config = dict(
    hidden_size=128,
    positions='rope',
    qk_norm=False,
    bias='qkv',
    parallel_block=False,
    init='normal',
    learning_rate=0.00504,
    weight_decay=0.0,
    lr_head=0.00537,
    schedule='wsd',
    final_lr_fraction=0.0,
    batch_tokens=16384,
)
Each number is 128 + 24 x the weight over its row's rms, rounded and kept within 0 to 255. Layers, rows and columns count from 0. The size above them is the row's rms in percent of the matrix's.

# layer 7 MLP up, 320x128, rms 0.0843, rows 185-193, columns 0-127
size [103  93 104 103 103  96  97  98 102]
[[153 117 133 119 156 131 129 119  95 131 101 157 132 136 111 150 165 117 141 177  78 183 105 121 109 145 184 137 120 103 171  92 123 130  96  96  95 121 160 129 146 129  77 115 145 146 107 104 123  77 197  76 104 122 153 121 149 148  93 127 125 144 150 107 126 133 156 127 151 122 117 133 151 146 111 164 129 108 104 145 147  88 135 162 112 139 133 106  79 131 139  82 139 140 111  76 110 155 138 124 109  80 126 131 108 138 114 128 123 125 134 124 149 120 117 153 136 142 105 155 102 106 114 114 106 132 108 131]
 [140  90  99 100 115 113 153 135 169 117 163 144 170 164 118 126 117 154 130 103 138 133 103 113 147 128 137 138 128 144 123 119 120 148 140 181 112 104  84  95 181 147 107 145 124 117 173 141 143 139 122 120 139 108 118 107 150 148 132 118  99 130 153 155 165 166 101 146 135 155 117  97 144 126 110 153 149 200 110 130  84 162  86 132 140 122 166 113 113 100 136 132 128 139 147 121 112 135 161  91 169 121 102 120 142  80 151 136  67  95 101 132 118 157 151 155 141 141 119 106 133 130 114  80 140 133 109 145]
 [ 97 108 143 112 154 107 140 156  95 140 116  51 117 102 142 120 131 128 162 115 143 107 165 112 156 187 143 129 137 138 114 131 146 119 144 134  71 137 146 168 148 128 110  95 104 126 148 122 139 138 109 104 104 132 143 137 140 162 139 124 156 133 129 122 156  99 151 159 135  96 109 151 114 139 146 122 137 114 102 144 136 123 124 117  91 134 190 183  96 190  98 144 111 135 146 122 132 157 106 123 130  93  99 146  98 104 135 164  78  94 128 111 104 140 158 172 146 102 161 109 123 114 102 118 131 136 131 119]
 [145 106 123 132 123 129 126 129 157 111 115 155 184 141 156 103 167 129  91 146 169 132 115 112  83 161 110 116 106 102  80 134 128  72 107 157 100 120 129 158 100 146 153 122 113 126 126 108 147  88 155 117 139 152 103  98 112 144 145 122 102 102  91 118 130 130 105 161 144 117 163 143 129 112 156 138 109  96 141 156 126 114  98  93 128  90 103 126 145 158 146 133 105 133 128 105 138 106 142  84  98 110 129 126 103 120 148 108 107 127 133 165 128  90 112 139  60 109 120 142 101 130 208 102 116 132 137 121]
 [138 137  98 121 149 127 115 177 143 115 109 117 150 110 133 171 104 150 164 139 167  92 135 148 142 156 137 134  90 129 130 115 156 105 121 147 132 143 135 129 138 155 103 133 137 134 132  96 158 144 129 132 116  96 163  93 120  96 141 137  94 195 140 163 119 146 144 154 120 136 136 165 138 101 156 117 120 111 141 149 103 175 155 104 127 163 120  71 161 157 113 105 139 124 139 113 148 131 118 130 107 189 157 111 104 147 143 145 120 113 141 129 165 160 143 131  87  54 121 119 109 146 122 126 111 128  78  94]
 [156 122  81 106 104 105  89 145 166 139 129 123 153 103 135  99 111 153 110 157  87 132 120 115 157 155  83 107 139 115 154 127 150  85 158  79 135 142 136 149 145 154 128 133 115 152 104 142 119 131 112 148  94 130 107 139 138  91  89 116 178  87 125 115 144 124 145 153 153 158 170 147 163  88 140 162 128 111 112 139 132  73 159 166  93 116 119 132 155 156 134 108 122 147 104 117 152 125 148 147 108 121 110 117 126  95 191 123 159  99 124  80 109 151 135  96 128 131 124 120 108 141 108 126 117 122 119  88]
 [147 105 131 160  90  98 128  85  91 155 154 121  93 173  97 121 131 119  85 158 138 104 136 150 145 104 151 151  97 101 108 105 131 127  53 136 156 179 104  99 131 127 139 156 134 132 101 148 157 126 103 111 130 142 116 120 147 127 157 134 155 128 141 114 143 194 118 126 160 137  80 132 136 139 165 177 111 120 139 113 138 128 116 139 122 121 136  98  96 132 172 126 165  93 121 109 133 137 155 104 107  97 111 132 125 162 141 143 114 112 126 152 145  94 113 131 158 139 166 154  89 142 117 139  93 119 112 106]
 [132 128 139 145 135 120 132 105 154 141 162 117 132 108 125 126 162 143  97 120 202 149 153 130  96 160 148 126 121 123 184 146 113 152  90 109 151 123 120 158 117 109 129 109 120 140 115 124 140 136 126 147 135 171 183 144 118  92  90 121 128 149 135 114 110 160 154 114 123 110 129 160  94 108 138 103 106 103 152 114 118 139 100 115 119 127 170 126 188  99 129 151 125 104 126 141  79 123 172 106 137 174 111 151 176 173  82 100 142  98 136 123 153 134  99 178 109 155 127 125 138 139 132  92 146 142 111 116]
 [149  87 120 109 152 120 103 110  53 134  68 161 132 132 145 120 120 137 126 136 116 100 135 150 113 136 130 147 105 155 148 122 107 124 130 152 106 143  99 128 110 110 144 149 150 164 148 120 105 174 136 137  87  97 126 155 113  89  93 131 167  91 137 151 105 100 154 119 117 134  98 116  91 133 118 104 162 118 136 155 125 128 176 169 161 118 148 119 162 139 135 110 107 167 166 124 143 164 124  82 118 164 136 129 139 168 115 113  93 183 126 113 153 153 155 130 136 134 136 115 114 147  96 144 104 141 102 152]]
# layer 7 MLP down (transposed), 320x128, rms 0.0859, rows 185-192, columns 0-127
size [103  90  93 112 105  89  98  92]
[[137 128  83 127 157  95 128 142 118 121 162 141  88 164 102 127 140 187 143 149  75 153 124 111 134 124 129 116 143 117 166 139 115 125 134 138 128 133 107 128 126  89 145 107 130 162 153 191 156 129 111 130 114  83 110 125 145  97  85 130 117 127 141 131 138 110 137 137 133 103 144 120 182 101  98 129 135 135  90 124 125 101 175 156 154  95 121  83 107 104 101 165 120 160 149 130 155 128 144 124 113 106 104 144 153  99 136 178  97 123 123 144 103 143 112 102 130  96 145 132 121  80 166 169 138 101 121  95]
 [104 159  99 119 139 132 144 136 101 145 124 125 130 131 138 110 104  96 119 111 163 112 143 150 174 131 126 129 140 110 113 148 151  78 112 120 122 137 154  74 120 149  72 132 108 102  66 105 141  70 143 144 105 165 132 130  95 114 149 103 144 136  94 117  97  76 160 115 115 110 177 158 148 142 156 115 117  88 121 109 138 104  96 116 130 150 170 175 124 137 112 112 125 133 173 131 116 144 153 153 133 145 117 131 138 119 102 127 124 151 166 148 122 113 178 135 142 146 145 163 153 110 127 120 130 127 153  75]
 [132 178 136 122 178 136 130 166 132  81 137 134 163 138 125 136 161 119 103 151 103 135 135 137 107 121 100 154 127  96 161 121 120 114 117 108 161 115 134 141 115  76 172 102 134  96 147 170 144 117  79 131 145  90 128 118 115 130 116 147 127 133 163 149 136 132  93 124 130 137 124 148 133 109 155 111 130 158 127 114 148 127 110 143 152 106 110 156 184 132 145 174 154 127 126 124 106 106 181 131 154 148  91 115 175 149 145 112  94 150 118 126 123 156 103  97 119 185  82 150  83 149 155 106 148 142 121 150]
 [100 115 138  71 105 137 146 120 102 178 189 153 155 171 126 123 127 107 113 122 123 127  96  92 121 123 119 111 139 129 123  65 119  81  98 127 138 115 168 150 105 134 144 147 102 144 133 122 102 119 180 141 133 143 133 113 122 114 145  66 111 121 118 129 166 138 112 108 150 129 160 147 150 156 143 126 143 117  96 100 120  84  95 130 141 130 114 109 153 128 121 121 155 162 155 145 150 100 151 130 137 118 165 147 148  98 136 156 114 122 119 131 149 176 131  98  82 113 109 134 113 132 139  97  79  81 136 143]
 [120 158 155 132 120  99 127 142  79 104 136  87 135 119 151 109 139 127 102  70 132 106 140 106 150 130 125 112 130 139 124 145 155 179  89 124 128 166 124 159 125 139 100 141 147 113 120 119 118 143 118 112 132 108 180 121 133 169 117  96 139 133 132  93 173 139 121 116 171 114 146 142 119 126 104 144 122 176 129 130 127 114 105 116 135 152 158  93 116 151  89  86 173  96 128 150 156 181  89 125  87 110  95 122  95 132 145 103  79 146 143 144 115 125  96 168 138 183 135 138 102  86 127 129 123 139 125 121]
 [122 136 142 125 123  59 136 130 135 167 139 161 111 148 128 126 147 119 162 122 131 172 151 131 120 134 142 173 154 113 138 136 145 107 166 120 105 146 141 115 130 134  91  98 121 119 117  98 109 136 134 130 117 152  82 145  64 150 150 140 145  82 104 107  96 105 144 128 144 116 137 153 145 106 145 133  92 112 133 150 116 135 101 131 142 129 105 140 101 135 102 113 162  97 171  77 118 187  97 139 106  96 117 125 132 169 124 173 174 146 148  90 116  75 131 148 151 129 109 132 145 130 149 159  93 125 109 102]
 [136 150 138 101 159 100 133 161 105 135 110 123 169 100 152 145  90 104 145 133 110 120 114 106 138 136 178  92 144  77 170 135 153 107 132 128  96 116  93 135 120 104 124 139 129 104 156 140 120 115 179 136 149 125  94 123 112 136 149 162  99 122 134 125  82  87 164 113 159 141 121 109 113 110 118  91 109 150 113 159  67 149 135 136 160 113 160 136 143 177 162  89 145 111 136 130 145 157 112 128  88 143 113 112 142 160 143 159 172 156 113 155 108 181 112 127 132 143  89 110 108 145 122 111 134 130 134 127]
 [135 109  88 115 125 115 169 113 130 132  92 137 132 138 109 156 130 107 102 133 117 103  85 136  78 110 130 130 135 130 193 151 123 109 116 126  96 124 132 111 109  80 176 129 160 133 169 143 132 143 110 131 114  87 130 140  92 144  97 144  87 123 148 160 173 145 107 128 121 119  81 146  78 133 127 154 132 131 116 142 115 154 147 129 109 144 112 102 174 157 174 124 129 153  88 126 142 147 136 118 118 126 146 127 116 137  91 162  68  95 128  71 109 116 163 133 149  98 152 121 126 120 121 121 105 102 125 161]]
# layer 7 MLP gate, 320x128, rms 0.0871, rows 186-193, columns 0-127
size [ 94  91 105 105  97  94  92 104]
[[ 74 132 130 167 128 102 101 133 126 103 147 139 106 161 137  97 122 123 146 144 143 147 111 141 138 138 103 103 105 181 117 105 159 124 142 104 151 112 108 123 137 150 113 148 157 161 140 114 147 134 104 118 106 117 130 130 109  76 141 132 120 153 127 124 123 150 115 137 117 122 136 104 153 143 138  94 147 104 138 166 138 169 177 183 108 104 129 127  83 167 199 118 161 161 107 169 131 128 167 151 150 170  87 121  97 118 128 169 113 143  75 105 136 136 153 127 103 132 119 132 114 120 136 129 152 100  84 126]
 [134 120 151 125 120 120 154  66 132 131 153 164 110  98 113 147 148 120 129 124 113 101 104 143  95 119  87 150 116 142 106 134 111 136 125 166 141 119 121 122 146 121 120 108 108 132 112 148 125 140 101 145 126 142  86 106 142 146 165 106  97 103 109 144 140 130 123 164 178 107 125 121 173 154 156 124 133 112 151 101 163 156 128 141 127 152 115  76  97  86  93 148 153 147 123  89 158 130 134 135 119  83 168  80 117 142  81 136 165 149 192 139 123  80 105 112 119 123 125 161 110 131 148 164 119 112 165 140]
 [160 164 135  96 111 135  98 138 119 153 138 167 102 157 101 175 175 143 142 107 123 139 143 126 116 131 111 138 146  91 161 133 108 148 131 107 130 163 161 129 146 142 132  99 129  95 103 174 164 105 124 126 115 127 138  97 105 121 127 159 153 131 122 181 105 119 117 116  88  72 113 158 104 120 130  97 124 109 117 174 105 142 141 131 157 130 119 131 119 124  88 157 118 105  88 120 112 107 128 179 137  98 144 164  65  81 153 100 136 123 137 137 155 104 159 105 154 122 117 146 108 112 129 106 124 162 161 139]
 [128 131 180  84 103  78 138 162 113 108  88 151 143 159 145 129 141 110 132 118 109 115 103 139 114 137 124 138 114 118 115 132 134 166 122 110 102 165 103 139 121 157 139 122  90 141 157 177 132 169 168 134 125 154  90 129 131 176 118 144 183  87  91 152 113 126 153 136 149 126 145 126 124 155 152 124 122 105 120  96  82 158 129 151 165 167  99 119 162 149 145 148  97  84 149 133 138 160 156  86 117 141 148 177 116 135 136 106 154 130 131 139 118 147 141 161 134 105 107  95 108 137  92 139 138 105 135 137]
 [145 147 107 103 123 111 100 141 109 144 112 134  97 118 168 115 134 120 166 160 108 155 104  55 131 110 108 148 117 120 146 153 122 110 153 132 142 125 116 154 113 129  96 141  98 170 123 125 123 138 144 140 127 158 152 100  94 125 141 120 137 109 126 121  70 162  85 133  98 172 134 132 167 111 140 182 139  88 132 137  94 144 124 142 147 169 118 152 133 104 130 135 124  93  85  94 143 154  91 112 152 117 121  65 143 145 135 147 120 125 136 132 113 105 138  95 119 132  77 161 145 126 121 165 118 173 164 139]
 [124 154 104 146 151  92 173 103 139 147 101 139 142 121 154 134 164 103 153 141 121 109 121  72 152 137 102 122 157 121 149 141 123 151 156 147 140 110 139 119 110 147 154 114 115 141 117  85 132 128 122 178 107 195 104 112 116 135  97  87 114 126 129 130 139  92  95 132 180 120  91 141 163 138 132  95 166 148 125 106 155 110 136 142 132 164 136 102 149 124 124 137 104 153 140 118  64 155 188 149 141  78 125 122 129 136 125 147 139 134  72 127 156 163 133 139 118 145 140 142 136 115 137 150 131  78 136 119]
 [115 151 137 101 112  79 161  88 170 132  87 160 142 122 160 113 135 145 162 127  86 161 149 139 119 161 146  81 119 131  99 110 126 124 114 144  88 153 111 137 125 131 141 118  84 143 137 140  95 155 128  92 122 113 126 139 127  80 122 136 120 122 144 117 116 101 125 152 149 153 131 124 147 137 103  82 153 157 121 146  76 108 148 125 140  89 150  83 149 149 130 126  80 119 117 125 130 153 109 140 113  86 115 129 134  98 122  76 139 107 101 136 135 123 142  79 137 192 155  92  96 131 146 134 122 110 115 100]
 [ 90 113 128 106 144 153 129 129 105 172 123 114  96 125 119  90 174 139 114 106  91 142 104 134 116 104  88 128 127 114 100 134 105  90 156 163 181 143 128 110 146 133 120 149 105 152 119 152 147 148 138 164  88  95 142 101  94 102 110 143 133 147 120 145 109 126 123 132  86 121 131 143 130  95 107 124 164 137 109 129 122 148 155 178 118  86 138 133 180 134 180 124 157 183 135 130 140 104 145 142 132 157 183 133 119 117 129 112 163 162 142 156 188 121 140 155 163 121 104 133 165 124 106 125 126 121 126 123]]